{
  "num_attention_heads": 4,
  "head_dim": 32,
  "norm_place": "pre",
  "rope_theta": 10000.0,
  "init": "normal",
  "init_std_qkv": 0.0435,
  "init_std_up": 0.0435,
  "init_std_down": 0.0,
  "learning_rate": 0.00212,
  "beta1": 0.9,
  "warmup_steps": 484,
  "schedule": "wsd",
  "decay_fraction": 0.651,
  "dataset": "wikipedia_en"
}
Each number is 50 + 15 x the weight over its row's rms, rounded and kept within 0 to 99. Layers, rows and columns count from 0. The size before them is the row's rms in percent of the matrix's.

# o: layer 2 attention output (transposed), 128x128, rms 0.0629, rows 42-63, columns 0-127
# v: layer 2 attention value, 128x128, rms 0.0589, rows 43-63, columns 0-127
# q: layer 2 attention query, 128x128, rms 0.0887, rows 64-69, columns 0-127
# k: layer 2 attention key, 128x128, rms 0.0859, rows 64-68, columns 0-127
o42 111:25 18 45 62 70 41 54 51 58 49 38 51 47 28 62 47 66 50 41 43 46 35 99 69 41 31 69 23 40 44 53 49 61 65 58 41 39 34 35 70 36 22 41 58 69 41 60 53 66 45 35 63 53 51 75 50 49 52 56 43 32 39 41 73 62 33 53 66 19 61 54 28 25 82 42 51 50 50 44 51 48 45 53 33 24 39 77 42 49 51 17 55 65 29 62 38 55 65 62 34 61 61 33 45 69 70 72 49 29 58 58 06 51 59 52 74 32 46 27 55 66 48 55 50 53 49 42 53
v43 092:36 62 67 40 84 69 42 52 76 57 41 30 34 47 16 41 66 79 45 23 74 22 66 88 55 82 68 46 29 51 52 39 43 49 74 51 51 50 33 63 51 71 31 50 63 39 52 35 68 71 48 26 37 67 45 89 61 57 31 51 30 65 38 53 41 45 39 52 54 86 53 48 57 37 75 54 52 54 55 52 71 59 51 26 59 52 65 49 59 61 62 39 34 51 44 59 20 33 30 57 40 56 43 56 54 62 26 27 52 75 64 43 55 48 56 33 53 54 51 58 47 50 45 50 66 62 56 61
o43 097:59 67 71 25 60 60 43 30 55 42 34 51 41 42 48 49 52 35 49 51 83 37 64 71 41 26 39 13 40 40 55 36 51 19 70 38 51 56 39 43 54 47 56 46 45 63 57 54 45 26 22 52 39 15 50 71 36 73 34 55 24 39 33 56 48 39 50 52 41 26 44 32 58 26 37 40 64 31 33 39 30 43 63 37 74 32 62 73 56 78 27 63 58 55 63 54 33 61 27 33 45 66 48 29 41 23 43 28 59 65 35 62 57 46 45 24 62 68 49 22 58 43 56 43 32 32 58 39
v44 104:57 62 53 62 70 56 82 60 40 52 44 68 36 34 38 77 70 70 78 32 69 40 70 61 41 72 30 47 61 62 18 43 38 38 46 49 38 45 41 35 41 50 34 66 52 36 39 47 62 69 44 13 68 78 52 38 45 58 53 55 37 48 42 56 40 65 56 42 45 77 52 37 28 37 63 59 40 49 34 30 63 38 34 24 71 53 53 53 45 32 50 43 50 19 56 59 25 50 26 58 36 50 46 43 89 51 48 52 42 59 63 37 63 30 82 38 44 69 49 48 62 66 85 72 65 45 46 69
o44 092:94 57 60 35 52 56 49 84 49 41 61 67 58 59 43 49 61 55 60 57 51 25 68 71 66 52 52 16 59 48 63 46 62 41 67 50 58 68 67 60 51 48 62 72 49 57 43 62 33 22 27 20 54 45 47 72 56 54 48 34 58 44 47 59 43 46 43 57 26 45 49 52 59 06 46 58 44 48 33 34 50 51 47 46 99 38 55 43 71 77 38 48 64 47 68 42 42 65 79 46 64 72 48 46 30 57 54 38 56 52 15 45 47 45 57 61 55 84 74 64 63 72 46 56 46 63 47 68
v45 083:51 83 50 66 69 65 43 36 43 44 58 40 45 57 41 26 13 53 46 56 56 64 44 77 78 39 38 76 77 47 48 51 55 72 64 60 49 58 59 76 51 37 79 26 42 42 53 70 61 54 58 40 47 47 24 71 29 47 36 50 37 76 57 35 48 39 53 56 60 71 39 22 62 70 53 52 73 63 55 42 47 70 60 64 52 30 46 31 51 51 37 60 55 61 42 63 30 55 56 72 53 47 43 50 30 64 44 59 54 55 69 46 77 69 17 66 74 24 72 31 30 39 57 26 22 60 42 60
o45 089:31 27 48 71 43 39 41 32 45 67 54 50 65 25 55 42 40 62 30 52 37 38 23 33 15 36 49 86 36 41 62 45 25 35 28 43 72 16 50 44 60 39 54 39 60 37 56 57 18 55 78 79 50 30 53 42 38 50 74 46 61 36 46 49 56 36 47 52 70 25 49 50 59 36 64 36 57 47 59 65 50 43 58 81 37 52 68 81 49 57 38 41 40 65 17 33 40 45 29 41 64 26 58 50 75 38 31 54 58 52 55 74 52 53 31 52 67 60 44 35 56 38 61 43 36 54 76 63
v46 087:40 87 41 49 28 60 17 56 54 31 44 64 59 45 61 62 59 67 43 42 46 26 51 60 57 42 37 58 47 48 48 27 46 56 51 26 38 40 57 31 45 48 60 24 08 44 50 49 54 50 42 63 60 46 59 41 39 42 57 20 60 44 62 74 66 41 67 47 67 30 37 67 52 62 35 66 59 37 51 67 26 58 37 83 52 24 46 56 61 30 45 51 55 32 84 34 67 49 36 48 42 65 39 47 52 67 78 26 55 71 77 43 62 39 78 70 66 32 52 60 46 70 22 70 49 66 34 58
o46 089:60 50 38 84 70 62 68 28 32 60 11 43 45 59 58 72 39 67 69 56 44 41 59 46 83 37 39 59 50 42 13 34 58 71 69 45 62 73 69 46 47 44 62 45 49 65 38 39 88 35 53 60 50 67 26 30 53 41 46 45 76 60 42 65 76 59 51 49 73 43 48 50 44 72 36 52 37 32 39 48 40 64 37 53 46 32 51 29 33 40 29 34 69 47 59 54 70 62 56 61 51 17 57 52 60 71 59 60 22 62 60 47 82 46 39 49 62 58 26 26 38 55 44 60 38 50 36 59
v47 105:60 37 46 55 31 37 38 61 50 46 38 23 24 46 31 51 62 40 49 50 44 58 56 66 46 57 76 45 65 52 61 18 24 40 12 38 61 40 55 54 61 21 39 54 73 59 74 27 54 63 59 42 28 65 65 40 53 38 41 39 33 51 50 42 78 36 45 38 46 48 21 52 35 35 65 73 65 50 47 35 55 54 49 30 40 66 34 11 60 43 73 46 50 53 57 54 78 32 53 96 56 66 82 63 28 56 53 31 64 64 42 38 48 40 36 62 28 54 53 62 44 34 48 29 37 55 46 35
o47 101:50 58 45 25 61 67 55 12 49 53 44 53 59 67 54 71 51 46 44 60 81 45 36 54 32 47 32 36 67 43 30 54 68 53 31 53 50 65 62 40 41 85 47 45 47 43 39 36 84 51 52 30 68 33 38 39 58 63 43 50 39 69 60 54 75 58 19 43 53 34 29 58 33 54 47 31 58 61 36 32 65 59 64 35 30 19 62 60 40 41 34 61 43 66 58 52 24 44 65 28 18 48 41 48 40 27 67 46 69 72 57 55 76 59 47 42 52 34 55 17 45 30 49 67 13 40 37 38
v48 091:60 56 45 70 51 34 34 50 44 50 32 62 79 51 32 36 73 51 75 62 12 30 68 55 64 59 58 55 16 68 49 55 51 50 74 59 67 57 47 76 42 45 71 72 48 50 62 37 39 83 52 38 48 71 35 42 25 24 48 43 54 45 48 68 68 43 21 54 45 36 41 41 65 68 26 70 47 58 67 17 64 50 40 57 19 53 56 38 53 53 63 44 65 31 47 71 42 63 40 48 59 66 66 27 70 63 54 54 66 72 66 46 41 55 42 54 52 23 45 40 29 51 18 64 52 30 55 48
o48 098:67 47 42 67 59 53 52 56 51 47 43 39 52 52 25 48 25 57 54 59 50 69 50 52 70 27 33 45 60 37 22 50 81 46 55 30 24 44 45 24 46 16 64 67 57 15 45 45 04 48 29 28 31 38 63 60 48 55 52 58 66 57 27 78 61 43 43 33 62 30 33 70 49 39 55 33 61 39 36 36 64 32 44 42 62 23 19 60 62 70 56 37 33 51 36 48 28 59 45 36 39 41 47 58 40 77 47 55 39 57 28 60 57 28 55 64 51 34 56 26 65 58 59 53 46 20 47 61
v49 103:52 43 57 45 36 63 81 25 51 63 24 65 40 28 18 34 36 41 42 46 43 42 72 59 66 54 56 65 21 43 53 34 42 53 43 60 77 75 47 40 39 39 63 30 60 74 39 43 43 35 49 45 42 90 41 79 48 39 51 69 40 59 57 72 48 25 33 57 36 39 51 43 79 32 14 46 66 33 54 45 60 37 53 45 33 89 48 53 46 48 56 37 56 18 57 40 50 32 52 41 44 45 85 49 25 33 40 47 46 34 52 54 69 43 73 35 69 48 35 72 47 51 50 62 68 54 56 60
o49 106:28 20 44 67 52 53 26 47 57 30 32 61 56 60 16 39 51 49 41 40 57 51 60 57 53 29 40 35 45 56 31 47 61 24 66 32 29 38 31 45 57 15 43 35 77 41 68 48 56 33 31 45 71 33 67 52 36 48 51 33 36 61 16 52 49 36 49 52 35 64 35 58 49 28 55 33 44 34 40 69 54 17 53 38 60 28 66 76 57 63 38 67 40 51 44 58 34 48 23 40 34 47 50 70 49 55 45 50 62 71 45 33 54 52 46 70 30 54 24 30 76 73 47 68 45 21 58 74
v50 098:31 28 50 50 36 28 49 39 39 38 43 53 70 52 59 34 51 39 73 56 43 39 62 38 50 53 32 13 29 69 49 51 65 78 41 59 23 47 59 35 38 47 48 65 22 38 56 54 69 52 62 44 27 41 77 77 32 45 57 47 53 55 58 52 38 70 48 59 55 37 70 36 44 64 69 56 28 49 47 63 64 83 41 40 51 39 45 39 66 85 35 53 37 50 67 53 30 27 48 67 48 54 25 49 63 47 69 45 44 82 70 68 79 46 27 56 57 46 53 41 52 63 67 85 78 47 78 46
o50 099:68 67 69 67 33 42 34 48 41 51 46 68 41 44 50 36 59 54 69 49 50 52 92 32 84 36 59 46 37 50 47 70 27 72 44 52 52 59 21 41 45 20 77 75 39 64 71 31 41 51 40 40 55 86 39 60 49 49 59 42 69 43 48 71 60 37 37 40 32 21 38 51 57 64 61 36 56 73 52 34 59 71 45 47 60 76 46 61 53 56 28 48 73 39 55 30 32 57 25 51 44 52 34 13 80 65 52 46 19 47 54 38 61 62 54 64 56 35 39 54 54 37 34 63 26 54 54 40
v51 096:48 25 63 37 51 51 65 37 30 65 54 54 88 49 54 41 56 41 59 64 53 44 68 45 31 84 57 46 41 55 41 29 79 43 61 53 41 51 51 88 36 62 48 92 22 36 59 57 47 65 51 59 64 64 70 50 45 70 63 46 61 62 65 36 47 58 37 63 32 49 61 12 59 61 58 56 42 74 77 61 44 46 54 41 50 53 47 92 46 39 50 41 50 23 44 50 84 32 62 65 32 33 69 59 50 51 53 45 63 78 60 54 69 46 65 66 75 47 47 33 43 52 23 49 47 68 56 37
o51 099:83 37 63 45 18 58 47 53 25 50 53 58 61 33 20 31 51 46 50 40 42 74 61 44 70 69 39 58 63 74 22 34 38 50 51 70 42 43 42 57 52 47 31 52 37 46 64 64 14 49 51 53 47 37 64 54 45 47 31 43 62 72 61 57 40 65 52 56 38 42 08 87 55 43 80 63 64 30 51 49 49 50 45 41 60 64 18 75 60 43 69 59 25 80 45 56 58 61 33 91 46 54 49 36 52 31 57 61 56 37 53 63 72 48 50 37 57 40 59 53 46 36 67 58 44 52 74 25
v52 092:70 45 59 39 51 76 64 28 46 59 54 40 45 35 54 65 32 64 47 59 69 42 30 42 42 66 49 71 22 51 54 39 59 31 38 38 61 43 44 60 62 36 42 45 79 66 60 58 53 52 46 46 32 45 51 22 43 32 72 72 64 56 34 50 61 38 50 66 39 39 43 26 99 46 45 35 66 65 31 19 29 34 38 42 56 90 41 50 65 50 57 53 51 51 33 67 75 69 71 43 60 48 52 55 35 57 66 69 49 43 54 48 23 37 82 59 57 51 54 53 74 31 44 35 64 34 65 51
o52 092:48 21 29 46 53 32 19 77 52 64 61 63 50 61 22 46 51 63 36 38 49 43 32 68 35 73 60 50 83 43 29 27 72 60 49 25 21 60 63 60 62 52 44 56 66 48 56 58 71 53 31 29 51 61 78 51 55 55 48 57 61 56 45 44 75 92 48 50 45 65 40 55 52 49 53 60 52 28 46 55 45 41 57 35 35 38 54 25 62 63 53 62 60 79 43 42 42 52 27 53 38 54 62 86 51 53 48 56 43 30 43 30 64 84 49 49 22 37 36 10 51 57 58 58 65 40 67 40
v53 108:49 49 53 84 50 62 42 40 71 44 56 22 76 86 48 41 41 85 57 37 05 33 70 46 66 82 52 53 59 60 47 53 38 31 64 39 57 60 68 72 49 42 45 70 00 39 42 21 60 48 60 40 46 68 48 50 37 51 39 39 47 56 61 67 38 52 49 54 39 43 36 27 37 56 31 80 33 48 62 50 46 61 34 53 35 30 45 31 52 59 56 60 34 48 59 69 55 48 43 72 39 54 48 38 32 42 42 51 53 71 51 30 33 66 51 54 32 33 58 55 46 22 44 41 62 64 28 38
o53 111:81 48 63 66 45 43 61 34 44 28 30 49 61 50 58 70 35 33 68 42 47 56 43 33 72 51 27 72 68 46 52 42 69 37 45 48 44 67 54 20 63 66 42 49 21 32 25 50 66 65 49 46 34 51 32 75 64 31 46 48 50 48 52 28 59 51 44 40 58 21 86 49 60 71 52 34 54 67 43 36 63 43 49 46 48 52 30 68 46 34 51 30 26 59 45 49 53 43 46 38 49 19 73 34 46 12 55 40 53 50 45 82 50 25 98 47 51 65 51 28 27 38 37 64 48 45 49 38
v54 098:55 41 44 46 21 68 68 79 57 53 56 45 33 47 17 47 71 61 63 44 59 55 31 65 38 76 63 43 30 52 40 18 53 40 25 31 53 62 38 42 54 64 27 56 99 48 46 40 42 38 36 46 76 19 59 37 70 40 53 56 37 48 51 40 49 61 36 46 71 37 69 61 47 53 48 24 65 45 39 50 51 53 48 52 69 42 50 59 47 34 43 37 98 45 58 47 49 61 48 67 55 04 60 56 50 69 41 51 57 58 60 55 34 35 53 63 60 83 37 56 64 76 46 62 40 60 44 47
o54 102:62 50 44 28 71 89 55 64 62 60 54 50 49 69 33 23 72 45 57 34 63 45 56 75 30 57 59 35 52 52 41 31 47 54 72 49 62 66 35 59 54 62 80 48 29 52 43 58 46 16 33 41 42 58 58 37 34 58 41 62 45 52 65 61 37 44 47 55 41 34 07 58 25 44 34 42 73 43 42 29 19 63 61 47 64 50 56 40 29 60 32 76 75 65 84 53 23 54 90 79 48 52 43 69 36 48 61 41 54 41 45 40 55 45 29 43 38 44 62 63 53 38 54 51 51 34 29 56
v55 099:40 53 66 56 27 92 53 30 66 61 51 54 30 41 40 27 55 57 34 30 73 42 58 73 60 58 61 51 60 51 51 42 67 38 45 80 47 74 54 48 51 51 47 32 43 50 53 59 39 20 58 26 50 43 64 40 53 43 32 39 53 43 70 49 73 50 42 48 58 48 44 86 71 65 37 53 59 42 54 52 55 73 71 36 78 55 51 22 69 20 45 49 47 60 59 37 30 55 45 70 60 63 26 51 61 48 56 33 38 61 96 56 87 39 43 54 68 39 53 33 42 33 63 37 74 73 48 31
o55 093:72 50 33 51 66 76 33 48 55 52 28 51 63 23 63 45 57 43 35 64 54 24 51 50 35 07 59 38 30 43 48 33 55 61 51 28 65 67 42 37 52 50 75 17 35 60 70 66 50 37 57 63 52 43 52 32 06 46 59 31 42 56 37 57 41 51 43 62 47 36 45 56 62 28 35 40 68 60 43 55 38 66 41 76 53 61 89 57 49 52 18 60 49 50 40 39 33 53 51 70 53 39 57 64 58 19 42 69 57 60 55 53 78 79 14 45 62 35 50 42 60 44 55 69 30 35 44 54
v56 092:32 53 41 46 48 57 62 50 63 46 75 29 24 63 51 61 45 48 48 44 46 34 62 65 57 82 51 56 72 41 54 46 70 30 41 61 57 49 51 46 67 50 28 61 19 52 39 19 44 16 47 42 79 76 56 40 76 33 54 29 27 39 44 35 62 50 41 51 57 63 31 43 52 41 43 73 20 46 64 62 55 57 55 39 65 33 74 28 66 59 31 51 45 70 58 47 46 47 46 53 39 66 17 41 53 30 27 25 35 62 23 12 33 53 63 66 51 37 50 45 46 48 86 41 61 42 31 47
o56 096:68 53 69 30 73 53 63 33 54 49 47 59 56 36 66 56 66 27 42 52 54 33 39 28 56 48 32 53 63 31 53 49 67 37 23 78 70 70 52 35 61 70 39 24 46 51 20 51 83 40 66 47 59 67 29 57 43 28 49 64 35 74 40 30 57 65 49 55 47 40 78 43 65 70 46 47 45 58 43 35 52 55 44 51 51 60 55 22 32 25 49 58 48 49 67 52 65 46 55 61 42 50 49 41 71 00 37 45 60 67 58 71 64 63 70 31 49 59 38 11 39 41 36 54 55 48 24 40
v57 092:64 66 37 39 58 25 74 44 28 51 41 82 54 36 75 28 53 07 39 60 57 36 49 45 26 46 42 58 43 51 55 62 47 80 94 35 77 54 67 55 35 51 66 38 46 66 43 39 37 33 51 66 52 30 59 58 57 61 61 52 66 30 55 60 49 51 54 35 57 71 58 46 41 60 69 28 57 38 45 40 51 56 37 59 57 41 46 85 54 65 22 56 19 48 72 42 52 45 64 35 51 65 66 54 60 39 47 40 46 45 39 67 70 57 52 27 62 52 34 84 76 64 81 66 53 55 59 65
o57 103:11 44 54 89 28 47 75 49 45 64 30 37 40 46 49 37 52 52 62 69 41 44 87 57 72 42 43 36 53 60 69 86 36 46 61 66 44 26 48 60 40 36 51 52 60 62 49 23 41 56 58 43 62 44 45 51 61 66 41 40 40 28 47 51 54 56 51 72 56 71 22 38 30 58 54 35 36 41 64 68 58 58 46 42 53 54 68 40 65 44 38 44 60 45 58 60 74 58 46 56 56 61 46 34 65 78 34 32 29 38 70 41 40 78 63 73 43 33 29 93 72 69 45 48 68 70 66 42
v58 100:52 38 61 38 57 58 49 48 58 60 28 56 63 43 57 65 56 73 34 40 63 51 23 29 43 26 62 59 30 34 46 53 44 57 17 59 62 56 54 38 38 59 43 37 73 44 48 84 52 89 36 70 67 07 68 51 50 53 60 46 55 32 55 62 43 89 35 31 58 32 42 52 61 42 57 65 48 56 61 49 48 36 40 85 40 52 40 62 66 67 36 42 78 27 40 35 44 41 53 54 33 36 38 54 56 64 45 83 51 22 55 75 42 46 57 49 71 77 43 39 51 57 26 46 41 53 72 70
o58 102:42 59 65 39 23 55 50 73 46 36 71 56 52 73 26 48 58 78 53 37 49 58 39 39 71 68 68 37 67 54 13 59 44 74 61 51 56 55 60 60 30 49 63 54 41 59 52 54 56 47 52 64 37 37 47 47 25 42 56 69 50 30 52 37 52 56 77 48 36 68 36 51 31 35 11 62 44 46 74 45 19 64 59 65 48 43 31 43 55 66 39 55 59 36 31 36 53 35 24 57 64 44 46 73 34 93 78 59 21 51 61 51 32 31 24 55 61 59 58 64 50 48 65 48 74 58 73 28
v59 093:41 36 48 54 67 52 41 39 63 37 62 41 55 47 52 79 46 72 68 49 35 49 52 41 51 43 47 78 46 52 54 49 47 30 24 42 32 41 61 48 42 54 28 56 53 42 38 62 61 74 78 35 56 41 34 44 47 64 71 49 59 56 38 41 38 72 44 65 47 60 81 31 60 40 77 71 15 74 45 88 44 50 51 30 78 47 32 39 26 53 52 42 39 70 44 42 24 53 36 62 20 23 53 49 36 53 54 40 70 47 56 56 42 59 53 41 05 55 39 24 65 69 90 52 43 45 50 49
o59 092:99 64 72 42 41 46 37 55 54 09 57 41 61 53 45 51 55 30 59 48 36 65 50 54 58 70 80 63 43 55 52 44 15 44 49 61 67 50 68 48 44 65 53 63 53 59 53 67 41 49 56 41 44 62 49 71 89 46 53 52 75 35 70 37 27 65 77 63 55 41 83 50 70 08 59 68 38 75 58 47 27 44 56 50 56 53 35 41 35 49 56 69 52 49 48 34 52 57 31 64 46 70 50 37 35 33 50 46 68 44 47 44 36 56 55 49 57 87 67 58 50 35 24 40 65 76 55 42
v60 096:55 63 49 58 34 73 51 40 52 50 43 43 43 40 81 32 67 27 30 63 57 58 66 45 50 78 52 28 68 44 43 42 32 59 33 22 55 55 53 44 36 46 38 37 74 44 71 23 40 04 61 39 39 65 72 21 59 47 49 31 55 21 31 35 71 64 63 54 57 56 47 79 55 24 78 73 32 40 70 82 49 47 32 35 51 50 55 36 56 58 47 40 73 77 81 54 69 57 61 47 26 67 41 60 48 46 47 51 58 33 46 45 40 68 37 55 32 61 38 56 58 51 46 47 53 66 65 44
o60 101:80 55 79 53 65 60 75 43 47 73 39 49 40 57 56 62 41 56 64 52 59 47 34 63 63 66 45 47 77 46 53 73 44 54 36 69 36 78 65 48 61 80 52 43 41 49 38 35 99 43 53 35 50 50 36 25 57 36 36 63 57 58 52 43 55 58 56 71 49 52 65 45 47 43 49 32 68 66 36 58 45 69 45 59 32 39 36 39 27 22 44 68 49 51 71 68 69 39 87 56 34 53 59 49 31 22 41 75 65 70 58 56 42 70 67 57 77 52 52 77 48 35 43 68 64 59 48 19
v61 086:33 78 41 46 52 74 66 89 29 48 52 49 44 46 55 70 52 59 59 67 31 44 46 58 53 26 09 37 28 65 44 70 49 13 51 38 34 33 43 69 61 61 47 66 35 43 40 59 60 71 44 40 46 57 15 64 64 66 56 51 60 48 72 68 53 41 67 34 39 83 45 14 24 37 47 61 55 49 53 57 53 31 23 41 40 65 59 42 27 52 52 44 40 34 44 39 37 29 11 44 35 43 54 45 74 54 45 37 56 62 36 38 30 38 55 38 50 66 35 52 46 56 60 74 58 54 47 62
o61 094:65 61 69 44 58 49 45 54 49 39 57 55 58 68 53 60 73 30 55 56 49 37 42 50 63 50 53 29 38 49 57 51 53 31 69 66 44 67 41 51 75 54 36 58 68 64 36 59 41 52 44 39 47 63 45 56 92 59 46 36 40 50 41 48 57 38 37 27 51 76 63 59 42 67 45 74 34 35 42 46 36 35 34 29 73 37 49 54 69 72 64 24 68 36 54 27 40 74 27 36 48 50 26 57 62 79 43 27 57 50 46 50 51 21 67 27 27 83 44 23 19 53 36 45 61 80 50 91
v62 098:69 63 55 69 68 46 34 30 20 63 38 54 40 39 53 62 57 35 60 60 69 34 62 47 60 77 50 44 14 45 66 46 58 60 28 79 40 38 41 55 42 46 75 55 45 38 60 52 43 53 49 47 41 42 66 41 29 39 56 67 46 58 39 53 67 48 25 64 22 14 37 37 64 57 66 47 05 76 48 52 56 28 35 50 44 60 55 61 57 23 58 48 68 57 55 53 66 51 49 74 28 45 34 68 76 44 47 53 56 48 60 44 46 62 50 87 39 30 53 53 40 27 23 78 46 58 80 44
o62 104:99 28 44 51 28 53 31 62 41 52 49 52 51 51 22 51 45 34 71 51 41 58 44 55 49 45 45 62 82 52 24 60 53 39 32 63 36 54 67 34 77 37 49 65 61 53 73 55 55 50 47 28 34 47 55 76 40 38 50 49 65 73 40 71 61 54 50 84 37 38 49 57 54 36 53 57 55 30 42 34 61 64 55 46 52 33 09 42 74 52 63 48 39 57 21 77 42 53 47 52 54 81 54 80 37 68 74 79 39 60 65 58 72 39 33 54 42 41 45 32 63 58 41 75 58 24 51 48
v63 095:62 60 34 53 55 58 44 50 47 52 68 36 36 71 46 55 34 28 50 48 51 67 46 56 37 43 50 52 83 33 70 39 37 32 56 34 41 43 47 56 57 51 61 27 56 86 39 34 34 64 37 47 12 58 35 64 68 52 60 32 36 68 59 45 58 38 34 44 61 43 82 50 55 39 34 12 43 24 41 68 53 29 57 46 35 72 52 51 35 28 25 47 37 51 63 21 57 50 55 53 17 65 58 60 75 39 52 45 43 40 17 51 45 52 88 35 31 34 45 31 54 51 62 51 23 24 59 62
o63 092:41 52 36 59 62 30 45 49 37 35 47 36 54 63 59 71 55 33 38 75 54 38 50 61 32 54 67 50 56 65 62 27 38 10 36 47 72 27 57 63 56 47 49 66 65 22 40 43 45 56 74 49 81 52 49 58 70 23 47 38 37 51 53 58 28 22 62 52 75 69 65 51 55 60 52 70 42 38 70 66 39 19 57 22 46 40 64 38 72 62 69 63 50 58 41 55 52 64 34 54 47 62 58 56 62 49 44 73 80 62 55 31 31 75 31 75 44 67 16 36 45 54 52 42 74 45 74 62
q64 108:50 68 47 73 68 49 45 67 60 64 52 67 99 45 62 54 37 78 22 43 58 68 63 25 43 30 54 78 23 49 54 53 64 56 37 50 38 54 26 42 65 52 68 44 38 43 42 58 39 68 62 49 63 52 27 69 36 44 56 39 28 40 30 43 61 54 37 47 32 54 47 39 54 70 19 30 45 48 58 31 55 66 48 53 50 41 44 54 56 42 84 38 40 65 67 64 48 38 51 46 53 34 80 68 55 80 37 74 38 41 56 38 66 53 46 44 24 32 61 39 24 61 52 62 36 83 57 43
k64 111:52 59 55 55 36 33 48 34 45 44 39 54 48 47 57 37 50 34 87 37 78 46 38 43 45 68 14 50 65 73 14 46 51 56 34 45 52 39 68 54 62 57 64 66 43 50 40 54 70 53 50 46 38 27 48 82 53 43 48 50 32 26 46 44 48 68 64 79 44 43 62 73 60 48 91 58 77 61 16 25 67 22 41 35 74 53 46 56 42 40 19 57 48 33 23 36 56 61 55 72 45 54 51 50 59 47 58 28 56 38 48 43 46 48 45 49 62 48 69 56 44 50 70 59 51 09 46 20
q65 113:65 37 70 33 62 54 23 40 79 51 37 57 64 57 75 71 55 69 28 47 61 41 29 37 31 70 62 68 37 35 75 51 69 46 62 68 61 60 27 52 50 67 53 50 62 66 47 52 50 64 30 50 61 52 34 57 41 34 67 60 28 64 15 38 72 53 21 40 66 43 31 44 70 44 63 69 73 22 61 41 25 52 49 50 32 46 37 35 31 45 63 32 28 73 43 44 64 28 61 27 44 57 72 65 52 67 31 73 46 49 51 68 71 54 20 50 41 47 41 37 23 48 53 39 45 54 69 48
k65 102:55 50 60 53 53 50 77 53 29 41 47 54 36 55 50 31 44 39 28 72 45 96 57 35 77 43 39 64 51 39 51 85 46 75 39 51 61 47 35 55 56 34 63 47 56 64 58 38 42 65 38 61 57 40 62 37 78 42 48 52 49 54 22 52 25 49 47 54 64 55 52 43 33 57 48 48 33 23 32 57 53 44 27 46 64 65 61 50 38 47 56 40 70 59 60 36 51 09 47 81 77 73 50 42 50 32 59 49 68 58 43 23 16 50 14 53 38 10 27 39 64 42 54 49 59 68 56 44
q66 102:37 54 06 74 40 32 59 50 19 48 58 66 54 40 55 49 62 39 68 58 50 50 70 37 64 25 43 21 53 54 38 68 56 67 35 37 47 62 85 31 42 37 34 66 29 30 48 61 57 50 78 39 62 33 84 36 28 78 54 49 77 25 58 57 23 32 76 60 30 50 60 46 30 61 39 43 44 57 67 47 66 77 36 60 69 52 55 65 49 27 64 55 49 52 61 45 48 61 58 57 69 49 23 39 76 38 59 64 68 47 45 49 33 37 53 50 57 60 63 61 44 48 61 73 60 35 49 55
k66 107:38 44 47 43 48 64 37 70 58 61 57 64 40 60 54 75 61 54 47 37 42 43 32 49 39 41 66 29 46 50 34 36 49 24 63 50 02 49 49 53 56 56 33 51 54 29 51 74 53 30 54 40 50 86 34 54 29 30 57 27 39 56 84 59 71 52 49 63 37 57 60 50 58 44 49 56 71 59 72 16 58 42 49 54 54 30 49 53 49 71 46 48 63 48 42 71 58 78 58 21 17 23 50 47 30 68 40 50 37 44 53 76 55 42 94 71 65 71 64 77 52 54 35 43 31 44 41 54
q67 101:44 71 34 75 31 43 72 62 41 50 72 48 76 53 52 32 56 36 43 51 21 58 69 42 62 18 30 30 46 48 32 67 54 60 46 50 68 62 81 56 33 51 45 61 32 31 54 71 62 53 72 40 46 51 65 40 46 63 40 49 61 40 62 66 27 48 78 69 40 69 71 31 22 69 31 21 27 73 64 34 75 49 48 57 50 57 63 72 37 45 46 63 59 45 41 50 46 74 68 49 68 43 37 37 70 40 53 60 65 53 18 33 46 45 79 57 56 55 71 61 50 53 41 69 51 46 21 48
k67 092:62 44 32 64 54 74 32 57 63 72 52 71 31 66 64 49 63 43 61 26 58 32 50 45 29 43 56 30 44 51 34 57 60 61 45 47 31 56 75 74 49 77 73 34 59 31 52 66 66 50 77 69 37 64 43 66 27 51 62 26 58 41 77 64 65 21 53 73 39 45 40 54 59 22 62 54 84 40 79 43 75 25 54 48 44 49 62 50 54 35 42 34 55 49 39 60 60 62 54 35 38 46 53 55 48 54 46 57 22 67 42 83 50 31 61 56 61 83 72 61 49 76 47 38 31 57 67 63
q68 094:74 52 70 43 51 59 60 57 56 39 42 40 29 40 58 61 50 47 47 48 72 59 52 77 49 95 56 67 43 49 70 40 53 32 50 45 40 48 52 34 62 50 59 30 53 59 53 54 69 46 28 40 38 39 46 66 54 22 53 45 18 73 47 44 75 68 27 17 54 39 37 94 86 27 54 63 86 43 32 57 21 60 49 39 56 55 58 41 49 72 65 22 48 51 61 54 46 32 24 53 24 59 69 63 34 73 38 44 30 52 52 60 55 56 31 34 49 29 52 50 56 45 56 39 45 64 49 56
k68 080:25 50 64 45 50 48 49 37 51 28 32 23 83 42 50 45 30 74 44 74 46 57 42 47 66 44 44 62 37 50 70 62 41 35 73 51 27 49 28 38 73 46 41 71 42 61 59 37 20 44 37 65 54 59 72 51 58 35 46 70 54 74 58 50 54 82 33 36 54 44 53 34 25 82 52 63 38 50 16 52 25 61 51 43 55 46 36 37 75 67 72 56 38 45 54 41 45 21 43 49 38 64 60 50 38 52 34 29 38 48 88 49 65 62 46 42 45 21 26 43 45 34 60 65 84 55 48 44
q69 087:49 65 38 65 40 34 62 46 51 54 75 66 30 69 62 42 76 42 54 16 25 67 67 59 69 45 56 39 35 28 31 52 27 36 28 45 52 68 77 69 34 53 57 39 63 45 38 55 55 69 79 34 60 31 34 23 47 85 82 40 45 48 38 61 33 56 62 66 37 47 59 63 36 42 58 28 24 60 49 42 63 47 62 50 25 82 56 48 41 09 54 66 71 48 54 58 42 51 46 65 42 51 35 31 61 33 49 68 34 37 48 60 35 41 40 55 39 66 41 63 66 60 44 41 65 56 45 71